From a checkpoint of a small transformer trained on Wikipedia: vocabulary 540, 104M tokens.
Each number is 50 + 12 x the weight over its row's rms, rounded and kept within 0 to 99. Layers, rows and columns count from 0. The size before them is the row's rms in percent of the matrix's.

# layer 3 attention query, 128x128, rms 0.134, rows 20-63, columns 64-127
083:52 65 64 60 45 36 53 43 49 62 54 47 42 67 51 60 35 62 26 51 43 61 39 35 51 50 40 32 51 59 60 65 55 48 57 65 46 49 42 64 46 62 51 61 44 49 48 64 34 80 43 46 51 38 48 52 40 44 54 53 63 54 71 56
098:43 39 38 34 52 56 41 45 56 36 33 46 32 52 36 60 63 55 37 44 47 46 53 58 64 50 52 73 33 43 63 43 43 62 34 39 46 26 56 27 33 61 41 63 38 52 82 47 61 63 49 59 55 50 37 62 32 51 52 36 41 53 31 77
097:46 70 42 42 61 46 54 46 24 62 37 59 38 70 28 41 39 55 39 56 61 39 50 50 27 63 42 40 62 63 71 47 48 43 73 52 47 59 43 68 48 41 46 41 52 54 57 66 49 51 55 67 51 56 62 41 55 46 47 39 39 62 26 37
103:48 53 58 56 57 70 30 38 54 49 35 60 52 47 59 58 59 50 53 60 49 55 59 34 61 41 24 51 48 77 65 55 29 43 52 65 62 58 60 27 38 40 39 56 67 52 59 47 40 51 50 40 53 68 45 80 37 53 54 72 42 44 27 50
098:57 51 41 37 58 34 63 71 52 59 37 53 59 69 50 62 50 42 37 47 56 51 50 57 37 64 43 58 40 57 58 57 57 33 44 52 43 53 41 66 61 48 42 47 51 50 51 44 58 62 52 54 55 48 57 50 46 69 49 58 61 35 34 32
108:42 40 63 36 50 48 43 47 41 36 38 30 53 50 54 67 40 24 33 43 52 31 50 47 61 45 47 48 57 39 75 56 55 68 43 44 43 38 67 32 45 60 59 54 36 54 65 44 42 62 51 55 55 49 47 62 45 35 61 27 51 52 42 70
093:58 44 50 65 47 48 41 62 57 71 57 52 75 41 56 46 50 41 59 52 48 37 52 52 40 49 46 29 51 45 44 46 53 36 61 70 55 62 35 64 57 48 41 58 46 49 31 49 42 38 67 45 62 65 61 39 55 72 51 55 51 51 54 34
103:40 72 30 33 49 46 51 52 30 43 27 53 47 71 48 53 57 45 52 46 67 58 36 53 19 63 59 50 38 44 60 43 59 41 41 43 33 52 44 58 71 45 60 38 33 60 57 70 58 36 34 49 38 54 51 43 54 44 30 34 54 51 35 52
106:36 57 39 25 52 79 55 47 40 52 44 48 35 70 59 52 60 46 40 46 66 29 57 72 22 39 47 72 40 57 38 32 44 53 34 40 51 30 46 61 54 57 50 50 51 47 60 60 45 47 53 46 59 41 35 52 54 61 61 46 60 55 23 51
094:46 60 49 18 66 48 47 44 67 49 58 53 43 56 49 51 65 57 48 33 51 51 43 54 69 36 46 62 53 66 62 46 50 51 54 39 40 46 26 50 27 43 34 59 47 41 76 50 55 64 32 45 64 60 54 52 54 21 36 44 45 45 45 51
085:42 35 36 58 75 72 58 34 46 43 29 52 35 48 38 52 41 73 62 39 64 34 58 56 59 55 59 58 38 50 35 48 66 54 27 52 38 54 54 47 49 46 68 36 63 64 55 46 44 59 25 55 37 58 60 40 69 37 47 58 33 41 59 44
109:48 52 36 63 46 51 50 71 36 57 52 55 68 43 46 53 55 55 64 52 46 52 49 45 52 44 59 43 59 55 30 33 49 34 49 49 62 70 61 45 60 39 59 44 58 54 32 40 54 35 52 41 35 47 67 44 67 71 57 68 49 53 66 29
095:56 49 59 52 56 35 69 35 62 57 69 44 42 34 55 45 47 57 55 63 40 59 65 51 64 35 40 66 35 55 41 43 80 39 44 67 57 66 33 54 23 42 34 53 55 62 52 50 30 42 45 80 32 71 71 56 41 49 46 53 55 70 65 50
102:56 58 51 76 70 39 38 35 55 23 58 65 63 56 43 65 47 40 43 52 39 38 62 43 72 40 57 61 42 53 42 34 44 38 54 39 77 41 51 34 55 56 67 54 48 56 56 30 45 57 47 34 39 62 34 73 46 52 65 47 37 48 42 61
094:51 48 34 66 50 50 41 42 66 77 50 69 38 55 42 58 47 62 53 43 53 41 68 46 56 47 48 38 55 48 47 58 25 54 56 72 31 48 37 39 51 30 50 50 52 57 48 39 33 71 72 38 82 52 40 56 54 36 54 32 52 38 45 47
100:45 43 54 56 56 56 34 56 57 70 69 34 46 52 52 72 46 41 46 61 59 28 39 72 62 36 39 44 58 50 42 42 52 49 59 68 75 41 54 67 61 49 43 47 49 45 59 54 63 32 69 60 52 44 40 55 72 28 72 33 71 59 51 43
092:34 46 34 67 46 44 53 52 47 42 44 37 52 53 29 45 60 34 16 49 54 28 44 56 45 35 59 46 62 43 54 54 66 56 50 62 32 42 32 57 59 66 34 61 46 43 68 55 58 36 53 40 33 53 45 35 56 24 47 60 49 57 56 66
107:37 66 50 48 52 23 45 68 43 48 59 40 48 52 69 58 37 50 41 66 66 56 44 44 47 60 54 53 36 63 51 50 54 45 54 42 58 55 56 43 53 51 66 38 53 23 48 26 71 46 58 41 31 25 58 65 58 62 33 53 56 54 37 61
089:48 38 64 37 43 67 47 46 60 53 30 40 49 35 58 39 63 61 43 44 56 30 60 54 84 35 54 43 56 67 44 63 61 61 21 70 45 47 65 63 50 67 38 49 54 54 39 30 37 65 73 52 56 51 62 42 58 37 26 25 56 21 48 56
093:60 52 60 41 43 70 60 59 53 51 69 45 56 47 73 46 41 54 79 60 53 68 67 51 55 42 50 52 47 54 50 58 45 53 63 55 58 44 67 37 64 54 45 34 49 50 39 33 37 25 54 32 64 32 45 54 43 31 55 52 55 45 54 57
110:59 53 68 50 48 54 51 61 46 58 66 48 47 49 37 66 47 60 47 38 65 20 49 45 67 48 59 34 68 49 57 52 48 57 49 59 45 51 73 60 29 49 53 60 57 53 77 69 72 71 61 49 62 38 42 42 42 50 45 44 64 56 51 59
130:54 46 43 60 43 63 69 63 40 69 58 53 61 39 64 33 40 58 73 58 48 46 62 40 51 44 62 47 47 52 28 42 57 35 41 57 60 65 54 74 55 54 47 40 62 56 34 44 47 27 59 50 47 41 56 51 66 74 52 61 58 50 60 33
100:43 63 57 40 57 44 57 58 87 45 63 49 46 43 74 52 60 58 52 58 32 61 59 69 59 62 49 55 37 52 43 56 41 52 50 51 66 60 45 51 72 43 24 55 51 47 65 40 49 64 63 30 65 59 21 55 56 29 63 49 76 54 62 55
104:54 54 49 37 27 76 54 67 43 70 36 42 55 51 64 18 48 65 67 61 54 53 54 38 54 59 44 34 38 54 41 34 46 64 54 48 55 53 55 43 59 51 48 35 59 57 33 27 40 30 67 36 55 37 55 39 62 60 44 48 38 43 54 59
093:48 48 27 59 64 42 46 38 57 62 55 65 48 55 32 55 71 68 53 47 54 29 51 77 41 65 49 49 38 60 40 49 43 33 57 52 54 46 35 47 37 37 52 35 41 61 40 49 42 31 38 43 48 65 52 49 31 71 36 57 46 52 31 33
099:48 67 51 44 62 44 44 48 44 61 68 52 43 39 57 33 53 57 24 63 62 55 32 55 51 56 46 42 39 81 49 59 47 63 70 37 46 49 49 47 38 42 43 44 61 37 64 50 53 47 37 18 75 42 43 30 47 31 36 48 54 50 40 53
097:52 37 48 53 60 30 56 54 50 42 70 46 52 37 58 33 35 51 53 66 54 52 58 70 49 59 53 57 51 70 39 47 63 46 71 49 42 56 38 60 52 64 38 52 71 37 36 69 52 30 54 60 44 43 38 42 56 71 35 67 50 53 30 36
095:35 48 63 46 32 48 56 57 62 29 36 38 44 54 72 51 55 63 43 45 46 49 71 59 58 42 59 72 62 48 41 62 34 61 36 60 38 31 44 48 54 68 59 55 66 33 44 57 32 69 68 50 51 27 18 57 46 58 59 38 72 38 48 61
100:41 47 31 41 50 52 38 51 57 64 63 65 30 51 66 47 50 36 35 39 50 32 68 52 46 28 50 50 45 56 26 27 52 60 38 30 55 54 47 34 58 53 59 32 54 57 52 37 58 50 54 49 69 46 41 38 65 67 31 45 67 56 43 51
101:62 41 37 34 73 57 53 52 42 31 44 53 30 71 60 50 48 55 56 56 35 43 43 70 49 50 55 64 28 63 48 45 46 38 32 62 48 50 45 39 65 44 42 54 40 37 52 43 49 65 47 51 37 25 45 59 55 62 49 66 55 56 28 55
089:54 47 60 39 58 62 55 53 45 62 43 58 53 67 47 49 68 55 45 63 63 29 41 52 58 43 39 36 19 44 45 54 45 54 50 45 59 41 40 78 70 51 59 39 47 53 33 43 35 50 47 33 50 43 57 54 50 40 71 34 58 36 43 66
104:40 56 39 31 54 69 56 64 50 72 43 75 51 44 62 28 69 63 67 51 52 52 61 30 57 48 51 31 46 47 41 53 63 56 33 56 70 73 73 84 57 38 39 20 66 60 30 39 48 36 65 48 50 52 73 58 58 47 41 46 43 50 58 49
096:44 53 53 31 41 81 51 48 47 62 55 30 37 45 56 45 61 66 41 43 66 57 47 50 52 46 32 40 45 50 36 46 42 59 46 51 60 52 73 44 63 47 50 46 34 64 47 36 58 42 62 41 51 53 57 58 35 51 49 47 48 40 53 67
083:39 52 66 48 45 64 45 39 36 62 56 55 51 59 44 52 28 41 42 65 66 76 50 51 53 80 40 32 40 64 50 38 29 45 74 42 59 63 57 53 56 40 43 56 59 51 46 63 51 35 40 45 62 60 32 41 53 50 46 52 52 44 49 40
105:26 68 45 59 60 48 41 51 56 69 51 49 34 40 67 39 51 56 48 54 53 58 41 51 39 59 54 40 53 45 39 57 57 53 57 50 56 58 73 35 76 36 42 53 57 27 53 24 60 54 57 36 44 49 58 46 42 39 40 36 45 37 54 64
106:59 28 53 30 25 46 54 45 35 63 44 40 50 56 33 55 36 56 38 35 85 62 57 32 76 42 50 51 60 38 65 51 52 50 60 40 46 66 56 52 56 47 50 55 56 67 61 40 62 63 52 57 62 37 64 44 56 31 34 44 37 28 71 41
104:61 34 29 41 47 26 46 55 43 55 60 56 56 59 53 50 34 63 63 59 64 66 60 35 54 50 57 45 55 44 65 50 59 33 46 51 48 62 53 39 23 36 70 31 52 50 45 43 41 69 57 74 54 44 76 59 44 41 67 49 46 63 57 61
086:64 67 50 55 48 49 58 45 41 47 59 39 53 54 61 54 48 34 53 68 47 37 54 49 47 59 63 53 41 47 68 40 55 36 39 39 58 39 54 53 34 47 78 26 41 68 50 43 35 32 39 52 47 56 48 43 48 52 68 39 67 78 40 55
098:44 66 50 65 57 31 34 42 55 44 48 46 49 49 42 45 60 74 26 42 56 51 36 54 64 48 62 57 66 44 62 68 48 57 62 60 45 26 52 46 41 69 55 43 44 38 60 44 43 71 50 47 73 61 50 51 28 41 41 20 45 48 54 77
089:36 48 37 52 61 58 41 53 51 36 34 50 44 56 38 77 83 59 60 29 50 36 33 59 35 52 47 61 56 47 58 53 45 45 31 42 45 28 39 24 37 36 62 56 41 46 67 41 56 63 28 37 46 52 60 49 44 28 64 54 55 45 46 42
102:46 42 51 37 65 68 73 57 47 55 58 41 32 51 62 35 31 71 47 53 37 71 53 69 68 57 63 59 40 67 50 45 42 60 51 68 46 54 47 35 63 54 47 54 58 39 68 36 46 71 48 44 61 40 38 41 53 32 62 59 63 49 64 58
102:61 62 80 61 65 64 53 60 52 45 62 62 53 57 72 46 49 44 43 65 36 52 70 55 46 58 39 53 43 51 61 41 47 50 43 49 66 46 56 60 68 36 44 49 81 59 44 69 51 67 56 30 54 39 40 47 41 41 79 84 62 65 44 48
095:33 42 61 30 37 35 63 37 45 36 40 45 35 45 50 53 71 54 55 44 47 56 42 29 55 50 83 53 45 40 31 48 40 39 43 29 37 66 46 36 50 40 55 57 40 51 54 53 61 47 55 68 53 61 61 43 38 82 34 45 44 38 63 45
101:27 37 65 31 34 51 54 46 50 49 44 59 51 48 66 52 31 24 71 59 51 58 67 48 40 67 37 54 34 43 41 51 65 46 38 42 37 57 54 40 34 45 52 42 78 69 46 67 70 44 58 62 48 63 42 51 48 73 52 73 55 63 38 61
# layer 3 attention key, 128x128, rms 0.12, rows 20-63, columns 64-127
067:39 75 49 57 46 44 51 57 65 59 41 55 43 38 64 42 58 38 23 43 52 64 73 52 49 54 59 52 68 74 63 40 44 60 62 76 59 43 44 67 57 53 79 53 55 36 36 43 60 51 50 52 53 71 71 65 50 26 55 36 50 36 65 37
079:41 40 36 53 57 58 48 56 48 58 50 59 33 47 66 50 57 51 46 44 59 49 63 35 63 59 39 43 70 38 51 29 48 53 43 54 87 47 46 38 44 75 47 57 61 51 64 37 41 64 53 53 37 48 60 42 48 45 48 53 42 30 73 37
075:33 54 79 40 79 42 46 43 49 49 61 39 56 56 41 44 58 61 42 55 52 57 72 61 28 40 57 66 71 66 57 54 52 50 58 62 48 58 45 58 41 43 46 26 60 35 35 46 74 49 39 65 48 38 55 61 62 21 51 49 47 61 41 48
105:46 43 50 72 43 84 51 61 44 32 37 51 45 54 57 55 51 41 39 54 40 48 71 41 58 51 23 40 48 68 59 49 71 55 34 52 64 55 43 67 53 49 51 54 62 56 55 42 27 21 60 44 56 48 67 67 67 39 43 52 50 42 56 60
093:59 79 35 46 64 48 34 56 66 59 41 45 47 49 43 63 43 45 35 46 62 52 55 49 53 52 42 57 60 43 48 38 51 33 32 45 50 71 47 70 59 61 49 49 64 52 75 45 53 57 49 53 48 55 66 60 57 46 65 41 45 24 44 55
086:30 28 61 24 51 54 64 61 34 44 38 45 53 43 62 47 55 57 53 68 65 40 52 49 56 22 49 47 54 28 65 64 46 51 43 45 23 58 41 40 50 52 47 71 51 49 64 59 41 55 23 51 43 37 39 50 40 64 58 52 53 44 35 49
074:53 68 60 52 36 49 50 53 59 47 41 66 53 33 55 61 44 35 26 53 44 75 50 78 51 39 44 48 29 66 45 57 48 48 44 62 46 42 32 33 44 50 72 55 44 46 42 44 60 55 61 52 55 53 71 74 59 62 54 45 31 57 42 56
103:53 44 37 49 43 58 29 31 63 62 53 61 51 36 37 63 44 41 36 79 61 44 38 39 47 59 56 48 40 27 68 52 40 65 61 49 39 72 51 71 57 56 33 67 59 56 50 47 62 58 52 43 75 56 51 40 67 48 46 52 65 36 38 36
091:45 57 54 47 49 51 70 50 51 49 70 46 51 43 63 45 40 53 28 62 67 51 63 57 64 50 59 65 56 54 49 50 49 74 63 46 38 53 53 54 50 58 71 57 63 30 68 61 50 59 36 62 69 49 42 45 49 38 72 37 39 63 37 46
081:42 31 43 43 61 39 20 54 54 46 58 42 59 43 44 41 54 49 47 48 63 44 31 54 53 64 46 49 46 50 39 48 58 55 60 35 35 59 64 57 44 53 54 35 29 45 70 60 57 41 32 49 60 55 47 53 53 59 66 62 43 99 47 58
083:53 45 49 58 53 55 46 37 52 39 46 81 43 63 37 47 43 65 49 61 29 36 58 59 46 44 58 75 56 63 67 61 40 47 51 64 36 40 57 48 54 74 39 59 57 50 49 49 30 64 55 55 46 27 40 34 68 67 48 43 41 33 47 21
072:54 70 61 61 57 58 45 67 43 32 53 49 45 58 50 53 56 29 47 62 37 43 46 51 55 27 51 33 53 49 58 65 40 44 36 47 50 60 36 46 41 37 83 64 40 30 44 43 45 52 27 43 57 44 56 31 48 67 37 34 47 42 52 39
085:61 57 59 64 56 53 57 35 36 44 28 48 48 68 61 44 53 40 38 38 54 56 48 58 50 22 55 62 47 58 58 63 74 30 40 69 72 43 47 54 37 59 42 46 34 65 37 62 19 39 39 57 38 54 65 54 69 47 56 62 35 60 41 33
086:69 48 35 60 36 60 47 63 44 35 34 56 69 50 53 52 28 65 69 41 39 69 43 58 55 57 52 34 33 53 43 35 42 46 45 55 55 33 61 49 60 36 68 49 41 35 58 44 36 38 39 49 39 64 38 36 44 51 59 29 52 51 51 50
087:44 26 35 53 53 71 64 63 42 43 57 57 59 51 41 53 40 75 53 61 37 52 49 56 50 56 43 44 41 66 60 45 31 64 49 53 34 49 55 35 63 36 52 34 60 37 31 33 67 43 40 53 69 55 59 51 46 61 45 50 56 63 38 65
097:58 55 82 32 42 33 65 43 32 52 56 49 54 44 68 60 55 40 31 60 53 50 60 61 44 46 39 59 44 51 68 59 40 61 66 59 39 35 29 64 44 42 47 49 61 60 63 51 55 55 75 47 58 43 49 70 22 49 43 36 74 34 31 42
101:69 65 30 47 55 58 68 55 41 66 52 50 16 53 73 40 64 37 38 44 49 57 47 52 56 46 54 50 63 40 68 45 45 48 40 69 54 46 48 56 38 58 50 61 59 30 59 51 78 52 58 19 43 68 63 42 48 32 47 42 70 41 66 30
101:42 50 30 52 49 48 42 57 44 39 35 34 51 42 68 55 24 43 46 60 60 49 35 27 24 78 64 31 67 44 73 28 54 66 47 56 44 57 42 52 45 42 37 65 64 55 55 40 63 35 48 32 35 48 38 62 59 68 28 62 55 54 49 42
084:40 40 60 46 50 41 51 52 46 30 53 54 48 60 41 35 47 72 24 61 32 43 58 58 41 46 45 49 40 83 48 63 56 51 42 53 34 51 48 38 45 50 55 56 39 50 55 45 23 54 28 56 44 49 79 59 58 57 30 41 52 35 50 62
075:64 31 63 34 32 47 79 34 56 58 59 46 62 53 57 43 50 52 58 48 49 37 64 40 37 55 52 59 56 50 43 33 38 57 48 54 24 55 57 34 54 56 53 52 80 55 23 36 51 30 26 55 55 43 34 60 25 53 40 36 49 39 51 56
107:47 53 59 46 42 50 48 64 54 30 57 51 43 49 47 63 54 68 47 54 39 29 32 58 34 71 60 44 49 81 55 66 26 61 62 48 58 39 53 36 34 47 37 49 50 65 57 40 58 57 42 35 45 31 44 61 35 62 33 43 46 66 48 56
075:28 28 79 55 48 51 57 54 35 31 59 56 62 53 48 32 38 68 54 63 31 42 65 53 21 42 68 47 47 62 63 67 37 54 64 58 40 51 59 50 41 40 46 45 32 50 57 56 37 31 34 71 70 56 55 56 69 65 38 28 47 70 33 53
082:51 62 62 57 34 29 77 63 53 53 45 37 43 55 56 55 62 42 57 33 67 69 31 37 53 74 41 47 46 66 47 49 68 69 43 42 41 56 45 87 49 52 56 45 40 39 57 60 44 47 56 43 55 72 57 48 49 54 64 46 71 52 54 48
076:52 52 71 50 46 43 51 37 67 70 49 38 48 42 37 38 51 39 62 54 42 64 72 53 51 31 49 67 68 60 50 48 53 74 50 69 30 46 36 43 50 47 59 36 59 57 42 53 60 62 62 54 35 29 31 60 30 41 24 47 30 50 68 59
084:66 44 39 58 61 58 67 47 70 48 53 54 46 57 37 42 44 42 27 23 65 34 47 26 44 59 37 53 46 43 25 37 45 24 25 31 91 39 57 43 35 49 54 43 56 52 56 42 47 46 51 54 47 43 63 57 58 39 40 51 35 60 46 40
093:65 67 44 69 48 43 46 34 50 65 57 31 49 40 37 58 57 37 29 48 42 48 25 40 49 77 68 64 47 56 48 57 43 57 52 37 39 47 48 77 42 57 32 45 41 38 52 40 64 42 39 16 56 46 37 60 34 48 57 56 54 62 53 70
068:51 37 48 50 51 50 61 30 34 48 78 48 58 68 57 67 36 36 36 43 53 41 56 45 47 79 62 47 72 31 35 37 45 59 56 37 68 34 41 62 38 52 33 56 46 51 53 65 49 51 47 56 62 48 58 57 30 69 51 54 38 57 54 57
087:28 31 39 54 36 42 53 72 36 40 61 47 42 70 58 50 53 60 67 52 53 36 42 46 56 52 46 34 67 47 44 28 49 72 58 42 53 48 49 48 67 43 57 44 62 62 62 67 41 65 46 81 57 56 48 34 34 67 42 56 62 61 65 48
100:56 34 60 60 51 65 65 63 45 66 81 49 52 57 58 62 40 47 27 34 59 33 48 62 55 54 57 50 52 32 49 68 57 61 51 45 35 33 56 65 31 32 48 59 49 46 49 51 64 74 47 34 76 50 63 43 24 37 48 30 49 60 38 63
099:58 47 50 34 54 39 68 70 52 27 45 46 44 71 48 43 21 56 37 41 46 43 59 20 44 54 39 48 52 36 31 51 62 59 42 64 50 67 53 47 52 40 52 57 48 56 65 65 52 52 37 65 29 30 31 41 50 48 43 64 46 52 38 57
075:65 58 58 38 41 21 50 38 55 53 43 50 68 32 33 34 43 54 35 69 47 65 67 57 58 46 48 64 45 60 38 60 38 62 60 55 26 53 54 50 53 47 62 52 50 43 53 47 57 47 48 54 44 38 39 63 47 32 65 29 57 36 44 66
073:34 47 65 65 55 50 45 39 29 53 58 69 43 44 30 39 55 53 58 47 57 41 43 47 28 50 58 54 38 72 67 55 73 48 58 70 49 70 50 69 36 65 20 45 52 56 50 48 53 38 69 52 60 40 64 61 87 45 32 40 47 57 66 41
081:61 61 59 53 55 70 74 41 63 54 48 43 48 32 55 45 42 47 35 61 56 63 74 34 67 30 39 53 57 46 55 54 62 66 30 55 71 58 46 56 51 56 55 61 41 42 68 46 30 51 44 32 48 42 60 46 54 37 39 47 48 22 58 48
083:33 47 56 67 69 60 43 54 51 48 51 52 63 35 40 76 68 58 39 80 47 38 62 43 83 73 48 33 66 52 56 54 43 53 70 27 49 44 49 49 59 40 50 53 41 39 34 29 51 37 27 66 60 60 65 41 58 59 44 34 44 52 31 45
114:41 58 72 54 66 52 46 58 32 46 61 36 41 44 40 59 44 57 58 60 62 48 49 55 32 47 62 63 62 47 48 58 57 40 48 41 41 58 50 77 59 62 51 48 37 18 30 35 38 53 45 44 41 55 65 40 43 69 37 59 56 33 61 67
101:60 25 25 33 62 69 38 53 49 53 40 53 60 40 52 48 41 77 46 48 32 64 67 47 58 40 53 62 48 51 58 53 15 42 64 54 45 67 56 46 67 50 22 53 43 40 50 47 52 61 38 22 38 58 44 47 34 48 40 47 46 43 60 57
098:26 45 22 35 68 61 50 52 55 40 45 49 59 52 41 50 31 45 63 53 42 50 51 39 30 40 61 39 43 32 62 52 41 42 54 46 44 68 35 65 61 51 60 36 35 49 59 38 49 41 86 43 63 23 36 60 50 61 46 62 46 74 57 53
089:58 62 53 50 42 45 39 45 41 48 39 34 65 39 58 41 56 42 74 62 60 41 35 54 55 28 63 34 26 18 64 73 44 32 47 31 42 47 42 53 45 47 63 44 44 61 72 53 35 41 53 43 65 25 33 46 50 72 62 48 53 74 47 44
070:30 71 42 41 49 37 36 42 75 47 52 41 34 41 57 29 49 60 63 40 47 54 34 70 29 53 49 56 54 74 51 36 50 41 45 50 59 37 65 54 44 50 63 23 49 57 56 49 50 56 68 39 44 36 54 67 46 46 46 49 54 61 66 63
066:73 75 19 47 56 46 43 50 75 51 44 49 32 49 44 39 52 37 51 44 52 45 26 43 50 35 41 59 39 51 39 41 47 31 26 42 60 58 62 43 50 59 76 47 65 37 57 37 66 43 65 33 44 45 46 34 57 37 53 50 49 45 58 37
081:46 70 58 43 47 52 59 45 42 54 65 52 42 57 51 57 58 47 60 50 45 47 57 38 66 45 52 47 81 36 46 38 45 72 52 63 35 57 59 73 69 52 59 39 52 42 58 61 56 40 36 58 55 43 37 24 25 63 54 51 43 38 68 62
091:87 62 58 67 42 45 66 54 47 39 66 38 59 65 43 43 69 50 65 49 49 59 52 43 47 31 53 40 56 72 37 67 44 51 47 65 46 54 38 50 50 47 57 68 57 58 62 52 55 51 55 73 31 55 38 52 49 35 49 29 32 53 64 55
088:24 49 57 49 70 45 60 47 61 60 54 59 44 58 48 52 42 52 47 31 44 52 52 56 58 46 52 64 60 69 30 52 68 43 38 27 65 62 70 50 42 54 47 56 21 40 17 51 56 55 59 46 57 67 59 34 73 34 63 54 59 35 50 46
103:45 29 41 40 45 54 52 77 51 54 67 38 57 52 49 76 39 35 70 62 57 43 46 43 66 71 46 33 61 45 49 64 53 40 45 36 42 45 15 13 34 55 36 47 65 61 41 44 55 56 63 56 48 54 35 49 69 60 38 53 42 50 40 45
# layer 3 attention value, 128x128, rms 0.127, rows 0-10, columns 64-127
094:72 48 47 42 38 79 57 33 30 49 48 57 59 39 54 43 40 62 74 52 49 27 61 26 69 52 34 48 58 46 48 47 66 54 54 52 29 48 77 24 69 53 57 46 46 39 42 40 46 60 41 38 51 49 49 50 58 47 58 58 59 43 53 38
093:36 52 54 34 42 35 62 60 40 61 39 44 55 28 50 61 78 70 46 35 51 57 41 52 58 50 63 50 33 56 33 46 36 54 54 55 29 48 52 50 67 31 70 53 18 41 45 31 56 44 47 59 26 49 49 47 55 51 41 43 59 29 62 40
089:33 48 51 65 36 53 45 42 62 62 53 58 65 36 45 56 41 45 57 44 67 57 41 41 49 61 70 47 57 44 36 67 39 63 56 51 53 41 51 51 48 53 45 49 36 46 51 50 32 44 56 77 64 62 35 59 44 61 66 63 52 62 63 44
075:27 44 60 45 60 52 48 37 48 50 25 37 52 42 66 35 65 43 51 44 25 42 39 58 54 70 65 55 58 42 66 54 32 35 41 70 44 66 54 55 33 61 32 38 46 49 37 64 46 39 52 69 43 55 63 58 33 55 49 41 50 45 49 42
081:58 51 45 31 41 51 63 60 41 46 61 53 44 49 32 64 56 77 73 39 63 48 46 64 42 31 43 53 48 48 54 41 45 62 56 58 54 61 73 45 56 42 49 48 66 49 56 68 58 51 45 43 43 73 43 33 62 73 63 45 51 43 51 57
095:46 52 44 52 65 40 46 56 68 73 41 39 39 46 65 80 72 41 69 27 37 50 40 37 53 53 53 59 47 54 49 62 61 60 68 43 44 54 40 48 52 44 68 65 34 33 52 31 45 37 57 49 39 59 56 41 65 37 63 58 64 31 41 45
091:50 54 53 53 29 66 57 51 59 54 53 27 35 27 33 69 41 61 58 48 58 41 40 67 68 57 45 45 54 56 42 55 58 68 38 45 67 70 54 44 52 39 52 70 66 49 31 64 77 46 46 37 38 43 53 55 72 65 38 82 34 43 59 44
098:35 57 62 43 63 40 66 43 31 63 58 53 47 31 47 56 25 50 51 59 62 50 42 42 37 44 41 52 38 64 21 50 73 41 45 49 67 54 52 59 51 63 79 54 66 70 50 51 57 63 54 36 42 52 60 44 45 45 54 56 53 44 49 66
097:49 55 54 42 46 51 50 46 73 51 52 67 54 44 37 50 49 42 33 45 50 36 41 56 50 52 75 46 52 20 29 67 69 66 29 37 55 55 64 48 59 55 51 46 61 34 62 61 59 49 52 71 44 43 56 52 48 40 65 63 39 52 76 56
101:58 53 55 41 43 63 44 55 42 56 68 19 58 70 43 46 56 52 73 61 45 57 63 54 68 29 57 51 53 85 60 45 41 33 45 72 40 33 53 49 54 31 44 55 52 62 39 34 49 54 54 41 41 57 64 42 31 34 57 64 53 37 81 52
078:51 46 33 37 46 64 62 57 52 46 42 52 40 48 70 18 68 79 55 50 49 58 60 45 50 51 44 46 54 45 47 54 59 69 39 53 53 45 78 47 49 45 59 80 46 60 46 14 60 48 37 51 49 44 48 60 58 52 50 51 56 37 76 67
# layer 3 attention output (transposed), 128x128, rms 0.115, rows 0-9, columns 64-127
079:50 35 66 47 54 30 41 47 49 58 46 47 47 72 59 44 69 58 61 60 61 62 50 59 41 46 62 56 59 42 52 61 47 40 45 53 55 37 42 70 40 31 52 66 53 39 55 52 62 50 42 63 55 34 61 60 38 27 33 42 50 61 53 59
083:50 60 36 72 64 65 34 48 57 61 64 49 21 68 57 32 22 38 53 57 53 42 38 54 48 33 32 61 67 63 47 53 61 63 24 32 57 37 45 46 40 69 35 43 61 55 47 68 57 48 48 51 53 62 39 50 49 50 51 48 65 76 53 40
069:45 41 27 42 54 41 45 67 56 45 39 61 58 46 51 33 55 46 63 22 33 42 58 66 45 37 47 43 56 53 78 51 59 42 46 43 36 38 65 46 33 48 47 53 71 57 42 48 63 52 46 39 63 21 46 51 66 57 27 47 28 38 43 68
068:66 58 55 54 52 39 70 24 25 52 51 56 52 72 47 65 33 45 47 39 68 60 68 49 34 54 42 27 27 44 49 52 51 61 54 27 43 54 45 46 71 48 58 58 43 64 53 31 54 48 37 47 50 43 50 50 47 51 53 66 35 58 48 78
068:58 46 48 57 62 50 43 61 58 55 55 40 51 37 50 33 30 35 46 74 56 70 81 42 55 45 51 44 67 55 31 40 64 47 45 63 51 33 26 51 27 78 58 36 60 52 48 44 58 62 53 61 49 54 77 59 27 29 47 39 53 54 62 52
074:52 42 49 43 53 56 50 45 51 47 61 48 46 40 35 31 37 45 56 50 69 55 38 69 53 59 43 55 15 55 52 37 30 36 37 54 57 39 76 71 39 44 49 47 58 62 43 63 45 37 32 58 44 37 53 53 50 84 58 57 48 59 66 68
082:53 53 48 57 78 57 28 45 61 29 50 57 46 56 43 33 60 48 46 62 46 55 48 42 25 58 57 68 51 80 55 55 39 18 58 50 46 32 41 48 38 58 67 25 39 55 60 45 50 50 58 77 47 60 46 47 48 32 61 61 56 52 17 56
088:81 46 54 42 51 53 40 56 50 31 39 54 61 47 67 57 46 54 39 52 28 44 67 44 62 35 36 54 47 59 65 46 39 41 57 50 41 56 53 54 68 54 43 28 44 67 50 31 46 67 58 38 50 41 33 58 58 54 54 33 58 36 60 15
071:49 44 37 67 50 62 58 35 33 34 41 52 52 71 59 40 53 54 80 58 58 57 45 36 59 51 47 45 37 60 84 17 54 41 76 62 37 54 25 61 41 67 57 51 54 56 42 42 28 55 66 23 47 68 53 54 36 61 47 36 59 48 37 61
084:65 44 41 46 64 49 59 29 52 48 42 61 38 32 53 53 56 45 59 69 47 59 38 33 35 73 33 33 58 41 53 61 57 61 53 44 57 67 58 56 60 56 59 69 53 43 56 54 44 55 32 59 57 40 66 43 66 56 48 42 53 63 28 43